config.toml
d_model = 128
n_head = 2
norm = "rmsnorm"
parallel_block = false
init = "trunc"
lr = 0.00573
Each number is 500 + 25 x the weight over the matrix's rms, rounded and kept within 0 to 999. Layers, rows and columns count from 0. Numbers have three digits each.

# down: layer 8 MLP down (transposed), 320x128, rms 0.063, rows 147-163, columns 0-127
# gate: layer 8 MLP gate, 320x128, rms 0.124, rows 148-163, columns 0-127
# up: layer 8 MLP up, 320x128, rms 0.126, rows 148-163, columns 0-127
down147:515469530512542529494496492501462519527511486535515467481482493556449501454518547478490552481491500495467524500508508464495513469495465482513475504499524521492506484475485526452495477459520528505485486463447499494482517512481492504482514485484495518508519487495463519515513473566506426523550499471492512470517462452480510461499513490473489503491553495512500476518472468490473495527537
gate148:499533474517455520461512501496460485491538521530485515541485492472461481510492481519523543482511534506472509507504495500482482469481479534504473481491530521455493492489505526497462443493509497477478519499485487473493476507449523522497526540491497536507543497479497520508514455525462472482535554489492504478524530531515474512485467480486542491486500512481489522498519507465509503498463
up148:495500498507485514479467511518508468560504516465449500461480495514543492525500515512486514487479507523487516515535523468484465533523506530501518514503510479475495507464482542497454543462488467479482517467455503494481507526497472482492507509502502490451503505530501458529510461512454479504507478485533488538461534526480486538489498531460480490495487500492482484470502516530521482489469
down148:508519579483501524537483476535523499459488485488540507481520485458486503486500538533469482515535463520513508522483477486520527497498508461480475463461478459514478495510494509525508502524551506518526496498542530504536565495539520481471521485501506505478497528503502547524511508496485488529491508508498448504539471507500500495459513475494514482519499506496524485523527494497452490522504
gate149:488465449489483484503503448523528507531496492479484558463460511490528505495576487527531501473458489449489490470521501468491523465471493479473479488483468513514511533519451535517514491479481441467525520521504537515451490491491490544535510497493471517522499496522521472517486501511494551524499513501515501500491479499507530499524539449489526453534485522469520507502509501502507533459552
up149:491492503503500525501476497506528501525494507476473518512510503503514533527506496537457541513494477512499527519516479500502514469492540520483521481540538455457477446453526489544464486547490506511541552500492548516507487533516571482496475511510473506516476495478497473485460500491542541505512500498500557509495526517444543532491508471513518515467508487481490500500465499528492530469490
down149:496504464505463474521511504475520459518509498535488516478487537481510508496554516496485526512458504519507460497546491537527518504501559521471492462492527515511481464490529482498491514484472506515526487472525526501490498552544482441494524492469476519504465520493531530495496495480457484491519474434525520504489523450511535514447545491506498534517537510483467483490539483494504494479462
gate150:516554523516479520523506492496512517479478501535478532455475531495484491487520496476464504549514512507537522553533439505515467487537514490486527466491547499528539559544511496479473502527510496478510541466540511503482477499513480502492442503512505517512515503517466492474463494534537475511482479469527529504510505513527555455515503467442497466541454517489516514521540511532472527497525
up150:467503502473520495499520472497511512493507486458526521487507530492487526498429539539514476529507526529508516550493550499510480492442504479511480527489522530505511518558509516469542485519531504488487504503515520549519430498516460542477535479470470476515507485480555503513488478494450476549524459489506492498501514491488487496526485522482525512454499523513502451478489497524494527522507
down150:502484503501475538484491517504464489540485545510495511508556514506461476466485512473466495485460483525514525481482496493490503474488543491518503500466505517525521528510536503509476494578520508525532494503544497476505502545525489477516495519519533572515497470472514542506487479507495537468524517557499513460519496499499463502487485457498557514496513530563458470505488532534467532515477
gate151:482523509515493472464498471536525509461501514501469514544467493531492518506558508484467514498429436504474509473517507515556513480504511470505488510456501518500494469508516567468512516524509484491499493529513534507461447480567497486494485496498507484511482487489512530475473498499480476527498509503475428458498515492512514514503466508510509460504472527480465514511529515538481489519514
up151:459540453448457507550524495459484504511499497511480520498494498519507533489485487477520524510455510485517526533495481563571488563472516527507524514535511518473506557506465481459474506471488516529511496503523481477494516495535483506484506493523496496483476454448491512477506490510491530479477459472502513497506531531561475515489530474507482496518454468492543476483489504500484522532511
down151:551513516487517500499469470521501521498526465479498474504534499466478488466515514527485511481568497543535452505455529529501532521470476481496514493498534431504532509543517466523515504456546522536475475505460521474509521490504494497502493495517472551448511481539487513520486521520508532444503459519460488476568511495485477501505491496458514509505532483511509513545483490506511510513489
gate152:480519513492479506481487494469535514506513486477493536495506513510518513467505484515467456505456481492511445484534469537458460512483478463516503494516526535431507499476502518451524470464552497527469492492516455501507528486445523534539521532472519498524498502452519468498502482492501508534483508489477554501514473505474495530485505525504540494507520490481493501509501474487572517528501
up152:523473456487515497466467512516480512495445505497521511543472537514485543521534488509486517513532481513479504477495497544490454486534512480530565469497519463442440538491508506488516479503525517553516531540449513538530503525507460513468488488489442484469489513474577520482500510483480511531496522520540499525491474502509478506500480467496497503488484520460455470470487542502514474510507
down152:508498507506469479508519536507515510458533527539535492479489533478528534551477508481496478513481555514509502529488521478482507551476518489497484475469498495515520502522502509523472502579476533470554515466558514478548504493520537522492504515476522491459515520488474529462514522516477464515511492555460553466483530473507499505464505553491496511512498528494506517470493532516510512537528
gate153:497476481501521486489473492518536480498511527516538508473449511488462484495502498478498530484459471525507501508507492489511502504498509549562498505456525483525472498497520464487474496485475478481507521497504538542556520523523489507512511493494460480502470531502468527478523504514487473522498486481476478524517487473529494516496512534508481493511511510437507519485467506472503516482483
up153:488455505480496516496496507511500488502443484464505559482477550471503494517516508475531532481475494503486522517523485517501545519447554510510514479511512512518527468518499513476487491495488480459492513462519502464514542480502492514506484475482502531490491489500516470454495494496494516501451526519494507510513504483481526508484497522479510490534481498472558507527522511532494506503473
down153:524498529519492441536500512511509506560460506521502527536459515529531504504494487501479474519525482497472513513532501473488518483505511472492476504495536495448497522509480484515468460504532505491490490475516457507519519480515433502511467493535498470482487513534483452477526518491502492481524501506505492466504508508471496511550525490535486477515494500521483467488495485528484470492547
gate154:501518438527516498478489515517509496487538473480523537515526508467502533482501480499454460524516533504461506529489501496457522511504516541522450521477526493482506489492479487495493518538528518496526568501464501483452516530483555534545495536468505448488493535503461500461464535484488520463510515524532517539483470490504469485488472496462511486474506543553480450517500484499495528499480
up154:455492481579509496494490545535476471504485502532461540469513488514525515473463513494535519515523482498502510476486484510504501503498512515517527504544456506494515529480517489496462514503491517503560506435481491531476499493512522494474497463465496479480515523480548562536474500484556526472465475486521507504462519518484523490515485521464516503493459488492508520495498522469498512469550
down154:498479500522491496496495502476518482517523466462510503530500536480488495502534564522481475485447521497472469505479555514509483476526534521490449510469531477525490488518513509485504519523499476506529510538480495481517509507501502461528516526491454525497541491496495461523464471506482588527511512476484477485483500498513497538545538509515496495547478481534522489507481525503527513493486
gate155:490497485498554496471478515467465552486527470494502472508469534493481479483500455494498497507477501463506518520571479494523505489499499489498515552499512553506529529493523512442477551487474512505513516511468480502449442534535497487460549477463502458485506494487486517508453500472535519513493500507495485510513536469469517485479475491526552556494503505495500500530511483513528471500510
up155:501497514511504500515507497467544499473469495490509523472476481506492510498508483533514517485575490470477506513480513548520552503546459450470483470530453502509497491508455510532507441491519482510508510518515516508501512524483529499510496533532514496517503518513492485474509508506470493581547494459492483485507470476504504533520541536479495487496493476532483456494505511502508508493448
down155:504510497468507498531499497524462527502488490512494508497492508527470504508498464487472526518452478531497492501529495478506455510505514508529487502483479516511513507476514529485482502454473463497498516514547499493478513468473511519468529475490525519513500484454482516542486471445530500491436485542473475499503512529507525487491484503500510466519497530506522543461525467440523519489495
gate156:484563490460495499492498481485533495478476503568500536511468518492518518511514558492486487540541509512512525484495481506516468494470539517516522497500521475547517507447529494497493495508478543543518442525516493477522500439476481477499479495457458486489500502497509502492533489484513512494517473478507487543475500496502503475452490515492500516504462465485459511490491493482512495518498
up156:480452543504519487478468493505507482532496499504492513469477515509485496520453515489505471528498510548513512457527510528498528494488523502488519489479504495548487466503547521483510529526510504513521488509497479471553517500492484448525510534498512555462479469478484500504540454509515471484544477512486481489514498488512524466519484405490451531477505485489538454512500496543475473470492
down156:527503468508479551494496496475470483484502493486467549471527495458488506507531499477551475487513554511511499532553489505489462503525532497494508521528461486496479499491476544509489514528515484497453500454540493496485478489487477564530507544535567509500545499518478490487493497464518538496536468489478476503479506494461466491541479486479499485488512473496486500502445500506479505503529
gate157:509505470490539511513497480480439520538521473570523451531561502467485489487481496515511439469497535515503478523488501503517485486495492530512498519503508529486538474473482464514534512521524522508494537515481524491514512538487510454504530516458519463506454535560477509497501503489477560502470483505550509492447531486519510508488493512542477505494538502533459500486467497457484487483534
up157:489485496526547543487520492493474467525542538486481476465499508458498503505490517513486517493504498534504522434567488445515480530486523450524491496524495499455522506513539481530542461508488490474534466493459510488489504483520502473537480467464541438500522511456496500508518479523545470463484510471490522505479546509550478488523510467542524531525536510536487530509515531509493519476455
down157:498476465489449538519495533489517472513500486478556480488511519455534497523485536492458479450483476511485479495516532462540458477498497508501490537489504487516494480480539547516518479525533517502543540467482511520533535470483543469564483477503530486531498479506498536484518500516546475470508513518507478479459481524491497477503536509485534483536469433471490473539498526473481530500489
gate158:491491478514490501505527517504507512487528495513480518511544526523463461480476539473503479501488496509487467532511453481515549491512514478546506514524521516481494504495504501499483464489503529502494492494457542515508529544508521456455517510495511477512441482487545481449513479522473525529419504552514455510509499518468517502535487544528484499479515514550456505500508524550490503502535
up158:490492497488494476542487504477483509493511509528514505536506492492486512507506533502483525494488518531528470505479543466501522489473510502499495466505542504489468498531505518482497458530468512474506505462486506451483454497502538538465483441509493533479450466512491515528486507559478470500518487497479494487477524489463489474503488500505473512537457511459525518534476467519483511521504
down158:508514498464445519479512522551490496512471509475516516506503529530534504510435501489509491468511488458506527551468494474493519464460452512498513485492493523504503480485497504498487467518514484512530465531516479484489506531528492436533495495483505483529509484490534501476493523479493515476484495505460505495535445483502549455504494533515511542482528485519460458520514509533523471490451
gate159:503495509483519512529523480493516490506502533531441559493525481478464538499509519564516544516489500514506509524484524514504515480480541506475481524505492509499522511537532499506476496492469506569495486525458530491506505492533459491496491509486494510565479514513461508480523549511535446544500541503497497504516515534471471498494484456497517486517475496526471535521471504494505518531517
up159:469501493517494476500469523545507485511515509463527518456523529546522475486471541511494504550535498477527482463552503455481479491494489514497474517500553532524523529481538496516512476500519473486479494499498536525526521459486477489477505508501511524508481472515509483513483491476525480533536507533513561509523497494486482504509530491500454481511493536502495541454509452494521500517534
down159:476518521514435495478481496455525498505459540519482471481460475467474504479536538506520465480500521474445557475478455524498474477497510504493513488497473490491503510492476494483510514477522525485471485528480487498460467465499488488487516520470530513483501478567489468484524515547467550456507516503503527537524494495489473487498488521492491455476515494573527477520518532472494519508505
gate160:506501515497479511501519527465492492511465481537484498453502504503490505532509481489498526486532511485504476480494518544516499466519503498476526457488488492538499524459530520507476504492448506518482491481535485485491492482517499487474514547457480489485474513464502516455546460492502438513527497537533481495493553513509485513545487521450484480503472493501460483495506512446479457468505
up160:512514532514498471496508517496529504535514469503507488541515473498526530503497425470446522481536520536466481486480492515524489472481439479467506503487540454502540503512481494503478515503503507522532525539495446497516487496495500500523471492515486526474506508484476496488479512520459501517499495506477461515496486523484500483510496537520471487485491480562463502510498520490521526486512
down160:485489531454455539508479552505487503470432495538475503472493482468488478548475508491533489499462478455509494474531524508470550490522512507491539507509506498487484487485510522431520498526470507478523498495479492435465509492466530475453460478491523520492504498523510471463474495489530482478517505484493519480490501527497507466501467522477509512487484487494507510495530500529503500498518
gate161:481522515480542505520463498468479512543482528525498533505498498543499472479503443436485473525516511589496502509504518496502503490528535486469472513482488479494564504499491501513494516513489492491509474541455522490505533521497506503526499513480487501485503479487533504481478475481490494473527519509486462480529522522539533523456471521530502546516516509486497541482497540473526530530467
up161:468565484472478512507540469467502496504477412502477487488513523517455505525475480500478474486502490488532496468525492514498496477509485512533495515498490498515512532526509510520517475532492510517487513462507501501463533506486462487522451516498494478494440459511485494507494496530489467522482524499505481490485464500501490507474523495466525497489521447490534469532494516494501492491485
down161:500492536484504521490473528488518468521546559539507500503533480480529490473502516499516456497519537514495502532487517499511477469524503481480534541516517542473537532513496501473505488493495502517503515528469535485530509507519468478489544500483462475496547499516516487482481480459510502493555550459495518492490535533455511488483452499544467489453476541477493480475474500526533491502507
gate162:458546499494494516539517478496481495490546472492535504484520497505468519472535499478489525564500494491472521536485494531502485494513511531427472546505498460458518481529499461511501507541525491508504521497495528492504513461480433555522567511514487504557498511575518475547483503466469511488477491492482508529528526484514468513507493556481477474473493455497481521511506554515514496508487
up162:517531489504534478503503476520534509488434528489458551514500463523527454502449520491540518519489505500516475508462525484498509483530509497479502492487499491458491505483480516486499524511462559506522498494490477567517514485447478457526482518485483444499502522511471487487486517490514475466533515474494504462510533505476486471533499545517498500525503513489461496489504457542477488481471
down162:487517511501464483444539524484473492521506479516503482528510482513478503469469533526450503417526517501499541522482513478502496456490467505513448476509499493470531456465542506472533546500541469463550506498510513479494471496496492489482515519476508512476501482496480490456475513537462527524530531474485502508474497492462510500503503459479514474466522465532494500474528465540479524531498
gate163:532482489481501463512600499478553517523470491495509490528482526519500499508451545510518477510471525509506486484478521532533510507552474462488535524511489503499473518526506481526480479533481469515513512505493496535497500522545468471535503437509497453506494538521502514505506508520433452504470494529523458480496527490508530492481525477549486498448487486544498525518522488466521522468501
up163:517505530522478551456459517504497505534470464526515482448443501504513481495448440508474505474509522515518477489472449491470491498496508494511499525542502491475508459483489521504506496514524477490535481483546534531477523496519495465519520515532472513517511497502499557535486503511511506490458511461505502504564476499488534482533534496493467502539459500489503521509526512471518501495557
down163:501517515510406507505461507523472507513488506490497490464466463527496484510476507504509522481548516444499491464494526466495507520505478478437493525512518485476510495508506488472491504472497483434471508469555522519465575527504491527519469502508482511537504489476506509488549523512511485474478490504528508467524549541519479481509488534504511514517500500497463514483524552516506478523481